python train.py --num_hidden_layers=8 --hidden_size=128 --num_attention_heads=4 --num_key_value_heads=2 --head_dim=32 --intermediate_size=768 --vocab_size=1330 --hidden_act="squared_relu" --norm="rmsnorm" --norm_place="pre" --norm_eps=1e-06 --positions="rope" --rope_theta=10000.0 --rope_fraction=1.0 --qk_norm=true --attn_scale=0.177 --bias="none" --tie_word_embeddings=false --parallel_block=false --extras=["capped logits"] --init="trunc" --init_std_qkv=0.0442 --init_std_o=0.0111 --init_std_up=0.0442 --init_std_down=0.0111 --optimizer="soap_variant" --learning_rate=0.00583 --beta1=0.95 --beta2=0.99 --weight_decay=0.12 --lr_head=0.0101 --warmup_steps=44 --schedule="wsd" --decay_fraction=1.0 --decay_shape="linear" --final_lr_fraction=0.0 --batch_tokens=32768 --max_seq_len=1024 --doc_mask=false --train_tokens=112600000 --max_steps=3437 --dataset="wikipedia_en"
Each number is 500 + 25 x the weight over the matrix's rms, rounded and kept within 0 to 999. Layers, rows and columns count from 0. Numbers have three digits each.

# down: layer 5 MLP down (transposed), 768x128, rms 0.137, rows 377-556, columns 0-31
# up: layer 5 MLP up, 768x128, rms 0.141, rows 378-557, columns 0-31
down377:512507487506481471490488502485526488468452515515552490474528544492523497459490537499511502485515
up378:480492518514508488528446512553450493456518506475474470488456527490537495511484433495497477522494
down378:436500549526499524517495478483471474539539517504531465480449512498506533496461455562520475501502
up379:523486534469499494495483470501529477506503543508488466471490521489506500566511465473539508506535
down379:542515532495512492486526497515504544466492507468522467522484496500489482448493547486518518487542
up380:553478510473493492506507474482488531546471476480489476515491494489488537522462511501488469497499
down380:540560500506463502483509517528500500534486480502498450510526528505552543492537481531525535465502
up381:494479496523497510543468471570530501545469535420510502528517471514549539542494519498458562531508
down381:540498501497475493503481513510524495529479490582428501507447491480480501457514517504554495522480
up382:540503542508525521507524502492529488477504474487505523480478506506537521503487475517506480519490
down382:500525481478481482501427496496499478513509526524491468480555481502497483495484491509522511476483
up383:485499512510474448489460537459486545507472483511502420469473496489462509475528484498529487475533
down383:471488489458509514491485466502489502478479550480484483536514495512484499536490486494444484487484
up384:497485524504501516557542534505497508552489507501518507521521455472504498486523481501524506469459
down384:535482505512520484509520536485541477493459475477520558485517489462486519439451497496524491501481
up385:491465516505470489490516490501516501492504493519498517511485507496518488510476540479483507513527
down385:495484502499484498490480485506517452514482502540460504499487527496480478513542509491501493488552
up386:491533490487486467479496471491434541549534489509447533479494478474523485479503456526465530549499
down386:451499485505480467518500509485522516544512520481518491530470543538493506516540528511508517546518
up387:496461438511498522461502493482500536473483512485470526523469489490434482507509562465560517520492
down387:533545504519497487493488493537507488510529515501480506522518465492469503548533498484477507522468
up388:508460511533537491530473508542521494543463498474533518482538498506480468489466460491496500456470
down388:472486496501548517507517522509535458481492472471501468457493468509510494508511417533553512536522
up389:529504509503495495482462497512487494531477456501499484495475534507535529560491518528536521471503
down389:480485479514483525496481509561449519509520512475525473514515521541511459489493483444498480471478
up390:523479548502549498483483468573468534458491531491499498515463463502470494482523473515531487458479
down390:487513456526517453499490503507515497501439520503517510496498518545489493472540556466567475498498
up391:487512531517483518538493465512520501501493500477555506450500536489478512505486459505473511450518
down391:488496489517500461493488479507500477520499499436527519543491527491501499483477488479501478510551
up392:533516515526463506473505501492542476506527491527510478532493491504515493511506484522481504455494
down392:480515443515490501498542527509481493476512499550422510498499457511473478523521498542482528500482
up393:458498539526445484468529481513519491480548474472460503544495481501492506492460472466487515477478
down393:512468495492509519490496456490522469539513537476509486495499514496491490529467516516493521497491
up394:502492546489497471520532482491483535524510517510484511450524464490481490484493498457538523473515
down394:540491468521477489542485518488522539521449520474533548469461492465460517524509489503486531532483
up395:507491454477511522487429497489520516510509481473510504529490492501505471468520552458487518483517
down395:477499522496489486493472501496541517540451503528514503486491503541515501491519520463475494533543
up396:489536508500505473496504564515543495481486534508480519499486500488529486501522513481496501516555
down396:502499549484460490514510490530488496502526495482497522501480497487523448553494504485488513512465
up397:499500461499460458534477510513553503507499512497516536493484519509476473521474484434482527527471
down397:477473510518492535533498475520553527459504522492525530494491477493458498461473539517479508494502
up398:496490511474472519485486475513507542511515510471438473475487499524457492531495520468505441504515
down398:509486514485474509472462514466456503496485479476483473505471500505513450486483538505511486474519
up399:504496517515518465436482506509511488503502504467518504448490495461491517504460489505482477550508
down399:520519499525500521499478489495482512540504525503432490469515473482523537478513498468438478485488
up400:487516462496494505515499455507538514493539487515502500527455544542524524523470517513521511428477
down400:469465479501517552554485497507531483492485541457465497474489491455531493475470526486501512511515
up401:523534451492499485517513483505541559522509561453502494485495480471498506462491501492478537509454
down401:516486503504519506486469485442520519461505505488496493519505552493476512498470480486510513515511
up402:504478544512475489470479485534481491473494490463454500513473487504526519537514569517513515489508
down402:511539475472504519547546518498497461486511522445501471510452503453510526505446458546525429518459
up403:473441491498505537489500519520504496459487515461484470445496464535485513476512491511516494545536
down403:539522530424519536479521493503495501475512522451501474532523524524459502576509510476437512528513
up404:474484493498516476487497535528479496551499478455516487492512469492484473473449508552515483467477
down404:487486523458512487504470508458473532479539491512535472501556522501568499475527569504476510499511
up405:452505466523499492524516490462533469457484516516526521485484508548517508491428465483489530466544
down405:494512486517567502456525494507512457486502506513475517471514525462496481553486516542516469528491
up406:496478493509459464486521449488522495493534493533465487508489541473510537529519514524511472527475
down406:504476499526521479492485560511511457528539545494482534501460537500487485503503493546491466509547
up407:492484548490492547552496490558450481520543495501467558487474494496510475557521513506477505505512
down407:496549515515444503455562500498498508530514549539514478486527516473507457496451528543563528511554
up408:479511501497493474486503512556485541503529513547528519488515475480487504482472523481530528499483
down408:512498496493507472506471480518502519527488511479558504502553490500514503464488509509498501499493
up409:494530470532472521516524506543519495480524512487509492484505494525511495468509497509480544501493
down409:427507501506485545510496503540526468537495488503517487464514487526556491509531464559500493494472
up410:507491492490530506501515504455500488531502524550490516516531500503476475468455519477516481467522
down410:496479518499511476499515471457493505522437495524509503530476514526537485563503501526489491473507
up411:494516551517493529496538536514486447506467513426488501526514494450505485511562496474517524502474
down411:492493488485483504491475499498520505502494507524491513523491488484476514504526529525519503509453
up412:523484524451475468493513469507534553492493456475453522503488459466483509500510490500529551470504
down412:496521458515522521470504530467484527503507511510520478524506530499527486502500534514488486478478
up413:494522498509519577515534519516506493483485495509506490499532496521476428505503469545479501483499
down413:503490480473497454453529479459467523518547498464512513494508509508502522487507484522493460482492
up414:471549534541511509481537455492523481487454484512462528518470509476470496495491497487513553484474
down414:482535482510504513500528495501480464453528496527510489489499514504519496507469461487474470471504
up415:491516515446553501505518475545480507519489464491525539491502514508531483497524519485520471496487
down415:509494527468479459527475491505494517508501451519482500507501512495501480466479518544513522480532
up416:444519529491507504531475522501530489500518470508535506494522494471483486474507477505530515521473
down416:507555452500489520471507499521492485533488491474509506513516471545494529508500497466493508462516
up417:471506497473503503518489484506496481459497485533480505499481485531515491531464504470483522489523
down417:483501492474494514490516524502465536516451512536488487515465520497478515463481460507521486494514
up418:488519542543463534473518482465484533537480479506565519485465542485494490483515489485523481485504
down418:494502498490524504467465497510495516534555500475496524488503542498489512525476461510503538502510
up419:524503487494514512469502490504517508494513536486504516487468448546509546466507512509518538542537
down419:488494491534517491520502537462485487534509499507495512472503523470498460520463496459490479483471
up420:520475516527508514490508537487531498468509506481503458460504532548516502517541510506509508492507
down420:474500478494519445510466518508501538508547481495524470490527502469498434481475504469477478463497
up421:490513460477515486508499460517526489496529485491493462477487527490527545483474467490533532528481
down421:503503512505468467489467536546483513458534491496534437472520482497491496477454479513525521530510
up422:504448508495460560482484516548496510474483486506458483516478494500503533507529493480478542488507
down422:484587429498503532458499525535516489515540454489486500489472513487525549502496517483514533505519
up423:459512518482481524479518454524496490461505458461501496456512476509492492490482525505500484510458
down423:552538517503486474522541513485526557561480508490535495503504516522511511544531475459523476470522
up424:459483479562511509473517522510478512542484500461549486495517499459506498518520514515519515493453
down424:508494545463509529526479506474526518523551479511499511496520505514488492493504504494501550499507
up425:476478448514493502492521440525508482491492506506492511509452496504469480517508506517537537482489
down425:489492479492505484537501475494533550520492460492515531518495547475474478506518450459528501497468
up426:507456517504524487505514479496472475494510453487521475491470494515467498482477482477499503516485
down426:491530506473498527479497500509498477548496545496504510533485493481478499536483550448514498542545
up427:512547537532516488522538509499500534484519543507493495480505487498480500553529480538502510516478
down427:503461497499493484527532523471500514491489485538499520531479502489535483512509466544477457506509
up428:475519470564515493526510532526538510500524519540519492475459507466507523518491506539526537506460
down428:555477540521488508512506465513493497513520456505496476507477541513504483519498545484508515445551
up429:490449464467490487529490521499490502500518539482471517481448495507492497480496506523526508480480
down429:492516544515513491496462446518495485507523494499473519492507524492497517512522477539468484510512
up430:558517502465503514516432542485451536542502517510482545505478471516486487498539483508518522497495
down430:473452534526447512503493475518520500456471481480472464538520501502470538521545533496511507538552
up431:443513507470496550531509507525497519490526487608500535454449545574544479449516513533497475439531
down431:471532485484506525513507463526515485535513530496531491505508549503554498498525519476499466480498
up432:505506484468489488494479540472489505489479475530550554532453488477513535475510454521510525539498
down432:440490502493517472487516542520489534510508511506462478551493555526479468541536498506502472494461
up433:501486498539450454489499523526514513550475461513488471481510492469464490506515467517481469529466
down433:498493516530505490452444475503510527490489547456499516521474530514514497502536544528493498507528
up434:499497486506502489510472498489483526529505469515534475446486497515527495494456508458555522501472
down434:460512504485510489472437489492511515502469536447519520484477462490514512470509498462527545558477
up435:523490536524511510508528506491445491511519464457505551476541488493538513507522461487490499524479
down435:478550498495509491523489498495488504473519483509518525484514486487500516524485484492478516505484
up436:498520509478531523525489468509503538504534485492465458486478535504530467492508480466543427520521
down436:487498473490452464499495492494547468491485481484471514469479577454491489471493507553491462495435
up437:460462475469530489505533515491506562489489506482484495418503503462473457534550518471479527480532
down437:469497552486522495489561520491521489522444505546484467480508540502486500523495509529512471483510
up438:513488494502510494502486495474507484490434503481447511521473516485427558479495472516531493481526
down438:503461561486488494501508490513497519510541464541518485523462500530506521484499572539470503502515
up439:490525531492500482550515501505515517525538483532498508491529502510510474500493483453443537470495
down439:488471529500513511495470519518524549472499489470474568499528472546487516485444498476494503517532
up440:474519499508458490479440446511534493499514487489510475501510532547501500527541492512528493506561
down440:543486524498507452473497479452543490515518455493541466504500527494449517443523493485525491504460
up441:499499486493466474495508555494483535543485482518487522468506517486466528490473538493507499472502
down441:491494487550536490498543506506488487495538507507524518470527489479489505493482490517510552470494
up442:424532497512505510466494492539530456473519522488457482570470482483467508513488493505495526472545
down442:472522470500504460486463500497529485450504469510458515516482517509510510451499463521503533492491
up443:470485498518474504511520515474491485457508495484492521536504531511513494529484556527543523484462
down443:490521542506489505484503523482499536489470494531492449515501483487477476503545505491505502541539
up444:502499529489510445472486497496518534514475507480529534491478511504421524492445529535517514519459
down444:508532510499483508504517522489528493519508478526490455528521499459503484502507501496494487537499
up445:462460557489504472465537524510480507510513513508533484511481500516519463448494509510474486556531
down445:482550540513478527487461492485549518469526543458492506477528504484485490519551475480507517551489
up446:542489533522526499482519506509499511472502508510504503486520523504519478506472451519535487480444
down446:528485500430505514482500512466518517532474542495487492494490475490469479467547514502475506512470
up447:512511568515521535474460496491439490533498470493521497514481466524523521479479503516527468503548
down447:513480465533495463510508501528483540535528520500493482518514459494518479490508529543475487493528
up448:497481493504490527489470453491504477468463505467525472508491506492493497505509536534473494511474
down448:513519505511470507460457501503488507538491446534519482532515505523509521493523493446515538474518
up449:510464481530500487512514490478505500522524495550503491515511492506537496513516482537488473462484
down449:526518485472478502492474489476486542527504535503559499513491510495517495510494519490478490506495
up450:477502516511544480513492487489518509480501531480550464502515498477480491462481513526498491511475
down450:513447515500468514543474488537497531508489509469487489519502535572530478491518539468480493532567
up451:472507481460430496461496500485475526526501529543429499491497513472518495482559483474511504508492
down451:508516460482516502542530503495490499486479517489453524470496444537518547520496474484534497493513
up452:498510526528475494490511499477517476494515476490507512502508476508510538496521495522488502481505
down452:489486487477459505481498488513468505496501477494524498495543532497462449559475508518475548489507
up453:487479502528453531518501485459517504472501558464538469484496534495479464478498512529472520481484
down453:459490486542468495583544525501495503528460523498547520472484513469512522476503503551460515489481
up454:490547546522500502481530502548464509501519483499518506492525490523473490499512536532522545478461
down454:496445522516519523499549469497515493502493490449540508524468462525479519536517515505503491486519
up455:498476494490521495484456491528491508485522501505461519489533482499471528520458502543514487502477
down455:466498540479509511497511500527511494522468488507519534487502469508521507445512476491454480517480
up456:534467503506520504480479510495461497489491524476471505449422486496498507534470485455511514517501
down456:496452485537510457518499525474497496483478507533486479481454499477547517526489519528453501482506
up457:511512474474493487494493503503461501495506517526472560450501524524530501466456487480520454457496
down457:491519508553517514540465500480514514526507540488493493491459507506481507521508505479507579490496
up458:506465492516496490498470486497507551539488527473479522474497494505506496499495519504465489500519
down458:501496492511541490525465480475534529485534517501478492520485513501498508446559487555480493517493
up459:500487524556483524480507532543482550503473442509448508504490500512559495547518495447493523482511
down459:463514508513530518524450476516524514498516474549453524505543463509519452465490506478491527499511
up460:533467473486512463481487485493516522475500512501454546537490490479469465488496480506506497507486
down460:487489440492476543507506510496516503514460495470513452486523555531529478503515553507510485467493
up461:503459503493476488514486483485545546492456478520516525522464530494499537515530508522514531536525
down461:470463491479513459555540491510504488513496518472545504522529525545562485497458519516517497507497
up462:468508494458531520520539482520486512510501540494525464495503510511517541509494507487514464474511
down462:511530467553504519517543494553520482499475494463486486482477437514460483504527485562489470496522
up463:483503499517523525514496511538484436489459490506481510503532499488430527538512473472470518508520
down463:463511521479511519498524530511531493503505522511495452506503469518479506513505498501485517475526
up464:444514537510469476542480493506498544527478473519493518480443517468520484537448456495476525517504
down464:517445486518515526501455556542482503506484503497496502485496516484507526505497495453452488447532
up465:478485507467505487469455449464497496514517464528541478489511480455505499498472532538511524497499
down465:503507498507578524510487506500525508505511510542459460479500526495487538510495469476538461465496
up466:496471492500515503504536522474483525502519522463529499506503523463522485501483461490483478524471
down466:447530455510492466452516482541510502437515537476474503496483496469447503491504475551499517475494
up467:516482507469488526505498468499465561516492493495492502474533524441476487511496515477490470514495
down467:497495539535520497487511515505512471511494514498476461494492460530534527522480521548474500510539
up468:521496508566534510445556482463465528540498490522491512489487467436494549510519511522488525476514
down468:507472526478520514486517465503528502530484441453490492488481518472517492492479526523503514490508
up469:514521469505490494527488510526520513478449460528507473490518434463482477495505478524512500563485
down469:534550505507507507488532502514467468532506483530494505436477537467510486502519466499519526506513
up470:521528526478504498517474465543465474481506536489457482513501468491497489476546491497479480502442
down470:503499516539519522466515514525497515498528508528490474466499518481539497484499513540554584513465
up471:489484477499498502498510488477484503503471502550490492511512477495530457497484571467511516519449
down471:506541520527547534444520469470491483566455532462456491498540518468526471575519481508524469470516
up472:508474471528498479513502509494464490478509489526456522545513479499479534491459526489485481530461
down472:486497505499500500593496513520459472559457470498486499488517522537544530478515506474486474516481
up473:494537504542485531451478475483529503526501474510492488531485461503480534483495514550513475510554
down473:538522512450433520522529538521499523523494525502497521502508519493485508504458492512533507467502
up474:507495534507543488515509482496511501466511498477448564513460532490510502502481477517538551465468
down474:476515501464475469482493474508510500437560517509453538498486538477493470506485503465509488490495
up475:487495490491522533516509516465480538537507469496465532495487504528478473516465523469485510522454
down475:519510488510517505479475463557460473563551502492470457488533476538501474528537452482466459509523
up476:526477480504502554486522497510429503482445525470512508492511543546429520545493481442533522497546
down476:507542521567508564485498510488450496463547486523513487525533496549521541513499523475553506479520
up477:473518479484493471490467489516502498488472523501497451497499492506482476468499466541540520521492
down477:525503475513500511504449539483506501496520503487520520542490520506500513509518526539489466488540
up478:544503469481501535469489557549491489465489477483486497484512483507463494505535477492548496497460
down478:483475495527494526476474459487521498469487522460506516498497462481538459502492502482536520489490
up479:508454477466502455474516489506466515481532579533502519511513494494472514547532516517507504493494
down479:527512488520418479497472504481494486460482479501492484483494498495503541493494457468488478500512
up480:496533480498523512468506532544554505497524486510508524478510502545516457484435520512544538537456
down480:527505567483517495515533493504455536524512515475527498501500514521471531467545517502520471547542
up481:498508528533500515476545532595505513464523443484482511461502452476494476527544483582502527500497
down481:520490531511505453481504492417504528509503497486546477448526488529540495499532467498457517530528
up482:484446510488512514506530535518470471498489485556472486467493454484503493499472489539481535499482
down482:549564518493471500474476514499509509476501473555418464492483519502517512515478535484513511540497
up483:492476563509500477527505485510480497495538513459520538521515518484425507516531516486524521475504
down483:493475459479528504464471477513474504511472458509492478505480491523495518508480526508475515482499
up484:464483507536503515523513494514482507527537524562523487487535508444474474534506520495520532482478
down484:485456494493505530537476522475492449514524521471501494537505510484483488510431497498486497490452
up485:508513499517498480510481561476463524496477467494541502491480464511465492456499516532493521482510
down485:497496506477458527534532489476523457485511462523484486463533501515487484499490523486450475481473
up486:537501534534484497503470504524490453484482465522489519446503551501541483518517504518508541504530
down486:492515507512475536494489518481537485535518500502476462532470536518496502482506457486434532553516
up487:487512483535511490457484489477467515465509499512535500486511522519501480510510477502524463485514
down487:514503484533461500547508521523491504506540467543446510506491474528482537525521493462492532496488
up488:498457538555470525468539537483485507523498498498502513534473434489498450509523487527508507525473
down488:477510506476506493520484473501501479494524540502485505504484520499489514507492454529528477495473
up489:456454506491483529501481473475500468512518557469468466534483498513487504584504529523497512514498
down489:478488537514524492500551556490503522536509490484518513479453483458488471482489477460550529491472
up490:503453508511519490491485467484485500461484502458527498455476501497511503492484528477481540463498
down490:514498494502533516506486486477499501494479503483556542487510529518481484515515510514502467489500
up491:487551480479540504485502477539467488492540507473501507489478515468488498497487493519499506492509
down491:494470538448535476500477491469491515493468476489483491481485488490504506462483528563459488528546
up492:491490504504515508475422525523516505487473497481480521485501569460526527494542509512478519485476
down492:504501492546485513515482462451465467484490504481519502472507508468475524489453522496454489475537
up493:530467500542524482525472496497554546496467450490502498492521516478554447502460548544481540523504
down493:500480495503528472534509493530506548494491469487529480509528549530519508482474511535481491486534
up494:517508502509480488502511488455452514451518542483489510472498517524499522514489529450560526494511
down494:507449499485465501481531508452498503465515501498526524481549473512506453462485552551472520514487
up495:536465591522507510527476477524491462522504496442503511483478480467511527494490528469532500481551
down495:548474456515516507512544523493561492532497498509526500490491485497541454480531490490514547489508
up496:532533529523483489530479508505503513493468516456493553495513479513483503469474512462476500477521
down496:500544526488509518511489526505496517516487478530477536488461502474504468474497532533532493503501
up497:502500503518538512493487520569479474502496508481487510497493492519492483527539527482494539501451
down497:494512559470522517512529484476502530510520488493493499493507509464476474449493462483444450527509
up498:480505492496507502502446501464492501489528486497498475518420536485517474485544479513475494546523
down498:526485517495475519522486518513487494517477521572512482516508491493482521474536492487497494510492
up499:452518483510507497476537480526523528471479520502495499497535483505509454515507515516495518444535
down499:499458437504502497451495501501536530452447501513502483489521510483527487479506523555515519458457
up500:532513529518487490484515507501529543493451497501478462530526467495535506474505516488504493520493
down500:536530514465489552493547498486522519459483504483467518489522528484488513505492514488491466531502
up501:479501483491533468521478509513496464483490464513494502495435561510501479504541470558516485432478
down501:478498505444527489508522522505492495470520489464476525506473519519496496516568507485546515492497
up502:499474536512495489495483494516508510491495549511527509486477459510514497459477470493500541528486
down502:494481493496509524494501506499440528477515466482523512511525529511484499506528489479517464488494
up503:502513489509550469508471430492481496503517485511520454465487528516454515496511463516507508486542
down503:521518476533497502495506545503498477483521503525515498501507511498459530493463517525476511491489
up504:551464517475468523516484476541499517498505549530486484512508474491482478504463533485511513491500
down504:530501505451480484509472515488450490503516454488475514488464536514528490499524526516539511508523
up505:539576509493506482490499463509513534487519483548499483486532481520543494511491471507457521503480
down505:513490531522449488506481470494497496511490533515477438509489527463473506461535516514483557483486
up506:501513514527547540443512500495490503528479495485463493468506493468514523494507539509488550516482
down506:455512513504442507490493517504507511533529495485491519529512520493504529528506493493529502477512
up507:475504453507479460492501467526534526504542452540474499488505496533533475457533494503487475484491
down507:468522515491521493473445483473491483479486536471492528534509515503450502505497492469489509531478
up508:506502503527509514494528507463504558546512510475473454495498521512459475510512468518528521495502
down508:499512489459451540534568506478494507497476473493531475484523515533524540551469488508484495451522
up509:477463490544522504478521471541515506533524510500496507471509533474520512509496522500454533521485
down509:510489475484491511500507514519508540515570476468514518504543503471514425494491469520480470502505
up510:492488490480551514503484504488491546500514458496529498471502489501516482509476456515527482512482
down510:515458521512499520496487507482489488511499492463465468490492481498509484512495522491505523495508
up511:522463495512513518523524484515505470520472524499489544496507504502535497498504506542501475433472
down511:502514522491504503507522494516447543535486497543506509467459494507453493560498508500492548493472
up512:452509508477497499520478446581466538510485517519507456496458563477531500512543497458493478507508
down512:491485505523468523498489501465514469592503525502505529442530522476524451494526493527486492512477
up513:502466458512520521513535522524491506546500545530494532479504497562498489447429493454549506466471
down513:522533501520483517494514532490511521483490532536461493454451512472515486475496487517446476501494
up514:509495501486524506500499482513532513509502508512560533530476540498506508541489462446504541486500
down514:473493512507491533494479473508494505516526510466471485462487521505466509494505526489481498526467
up515:487508501511490497491523533481524474515434491532496485492478484499515552508504461517484528474501
down515:519473496477489507533497476454447454468512492480485535550534475489482529528520506497506561502500
up516:477499481495534508487479517517543500527494502523506503552460478459521527528485510472503507506503
down516:465504472526455472526475498481496499516466537555496454481511495494462511520513499537501503509486
up517:504486511528495504471508532501496545542482499520519507503522448489456475530491505479487485479561
down517:488483513474483504511518495484487456490515502473482526498504502489466550504518470562472486497484
up518:509492509478503518459475468506512508460516487470487492525460467502485473489487499503513522551484
down518:474543534485510512522510493534541547493524464499452529524463467509510511501549529473509527518449
up519:471489507465506556535520442479510513510539486558559494472512486469522526511465460534517492512497
down519:493479498552491466457511488473514518509522512490521514519482547485494525483497507540497507536482
up520:481494503563464509525514432531462498529500510519459503509479519471528513516519458504469470565501
down520:486495500458532506458534540552487451486491474469505506539466475501523497504474476459495447506544
up521:457445446535494570513506499487504507495488516504515461490473519527526486535521492524525521520491
down521:496523493518499497529506513465447478514478447478477537546459503523473467497461489480486505471527
up522:457466487497489489529515434562523517479545474511552521487497510467531472513463494512451453510517
down522:526467524435482476496507515477513477498510492451514480523527525469515501500495550496509482486565
up523:476460470480518527529462519534489457476470496547452505514500501493487449554491495528507483482545
down523:503503520499469526560434489509541478450504469459517508487524500513484528514493521545497496513543
up524:524487548495542515496511499516487515536489473535477529483528499526493548502526480445522529527534
down524:548516505482535492530458474497543505474451460478504475513497509468487437519502522532486468480488
up525:497453456530540541510492539438519491480506487504510507510509569534529510486476522496536507485476
down525:501482485521422510491496500470513506512469515502485476557537542534466522473551511518541511513469
up526:485490481523514472457493497510511532510468536497497495501501499538495495498503520517475508504518
down526:502533540507492472524460505483565483496500495541515507518473541552524519520487519488515526468514
up527:503484565515483527499449510515526507532473498490456491530489491519487506526474497507517539500552
down527:487492484473527432500497470450534483491471480527483501440534507468476458513479464477500500512488
up528:509512484524513511465502465469500517486464487505478469474515504461511520514498547473483506493545
down528:490485458496457491521442513530488508520484513494529492500471536494518491496508515488506508507526
up529:472519525513485533519456527467516493533507480487473512516478575525544469498489479523507494487514
down529:512486482485469520470460515452587539538527499527523521487489526493536484472511492479497504555505
up530:554513514504509492458503459479502494457497473500498470471555508458504499507499541492530527525500
down530:504541554513510495488555535515476447534500514492481465466487511446469499552479482507528503527531
up531:482494538509506470495477521526510489520495474505498485510470498482503479481524580478461504474546
down531:466495486510505486496476482492490503521566505486472518483511525518532488523540517498492523520457
up532:514487494523525541529517529469469519508493494509491511489509530505512500531502490496455536431505
down532:513525503494546522510518486472493476543479514479476512503454530497495483536552503504523512468483
up533:484504509554476465504505498512496505485482483507508499535525452481508512459500538473516490476522
down533:484525523514494485473523504480485482523485501518474503515454549490502475548486509508542481520476
up534:464522530488467522481469476510502525511515554517464445486511549549515516530479469491470499500519
down534:491532492524523445465482509531528531492500476493478489486455543490522486470514494506525540513513
up535:497506514471480456560467462486512501515453494506483491439496542489500493510530479481513488480477
down535:485543493504492483487493549478509450517525454454507509496478484484489487515473483491486461474511
up536:556494470496504516526514471485503516462523495468452522474501520561518538513489515499489474496532
down536:474541505510472486492489490500528496471508495545509493495497463486490513463509508503525526500482
up537:544448525459485520446454529517447490482501528480500516461511516496516455527477519472534469499488
down537:506526512523527499533488469456519509496493505526539513505529526498490502526461454486475500461459
up538:499503487498475463527462552477613501484532484502527509454491518556470445524477480461493490500478
down538:520529489554520492514530508502454487477526471519498465552510513490519521479498516509521543554514
up539:478474496471472506521490462510485508487477496510530512506530527503499422491509489455465530514483
down539:509518471481510520475524486514494499489471490482487461498550524453515524452535493480502499483506
up540:452500544491488481580482514564505487437501531524540479450485528489503539509454479525527514487463
down540:467484482519528505509487463493486542475478515522458465461474491500519518501489476529492472473509
up541:552513504491512484518494456540507502506537523520490445553504528479504541540503515486508494511505
down541:472552510515486473496453525464530515518532506525510526524519463547521508520537526523491494550542
up542:527497532504526485539503524499509494484495505486496512505510466488481481522478495499473505503489
down542:492486481503537528494463484473483545474501474489506447477508505504439452528523495481508495499515
up543:538521505489483502499562499484488485508478518474470487479481514536470522507495510489509523488497
down543:492507502508474483543500477517499509528482481513487519519449500504534491496533503490482535520495
up544:518464491499489539475432511537501518494500476472514481540474496492485486481515506467552514477529
down544:565508515517475440536555511515471514531491498505547530469539500524559482455474489489477546527504
up545:496512542538512453523500510501495473532481520500498523485520522463498480462528506509490514475461
down545:531507460508489546504527515539516458490526509476508498543483480509496547551531538433497504495481
up546:516483542463490535512481456483518505511529502481452519511450514481480474563504485495497512535527
down546:548538474496519457496498525459496525516520491520486518534481537501555485470485498487517484492526
up547:499494463468498510490539477533501509507521528498514466532486482477492522564501477476510517500506
down547:532511520514471488532517478557505469516502518474521467497489464494458495486497490447495546468513
up548:532460511491464537547495479531526514509498517517489483497489514451500505461497523499532506489512
down548:527502513512461532485490536536491492503482530519507492465479517525517501513513488466466512508501
up549:483533516508511438472516544519487467518499526513501496494506492513491484526525536476497506523488
down549:521515548470480572500461473499480455515495545483507499498527520482474508564481495454508528477524
up550:468487517498461517508462480507482497517485517501497495478533524446467481492515477498516487473482
down550:528517468496545471491481496454509497534478515488517483496563508489501491550455494499489524493474
up551:477504475485490519463479499507490485468522536510468517546495477507501491497492472537470501516473
down551:506490501493508534533486502476534494529469508502523503480526533546510493513476493501519509486495
up552:498515474479497544498464526511499588518510507452448526485458532505507517485461539541538550511484
down552:480468493505556470481524511487514494517550480476474456492467537467513500487483492523473507511497
up553:478487518502501534516482469488536491492482530500506535490506520482494518458502490476492482489483
down553:496488478482494534507519526480515543557503504506474535473509487488511494510537541455496519491460
up554:509469524528484507530484480507489514514514494512557487500460515446546495507471444534462520440536
down554:452516512527525528513469420482525451441515545479500500450492492496515476495490526509534492523502
up555:550482493495486479530527510517494457470521528519534531473496539469484526493533475493485465470475
down555:503550470480504483517524491525493510487482489526464502512486499483480492492505477513493533496513
up556:511508473490491511521494505523467482499507496473506482513483456463524518540500501493491494505550
down556:523490488462434531500482536489467459508506516508471469507482466532503542526501477458526507489465
up557:495510485506472539447490517500465512505454526520499492502500491523521520516524523503519539478517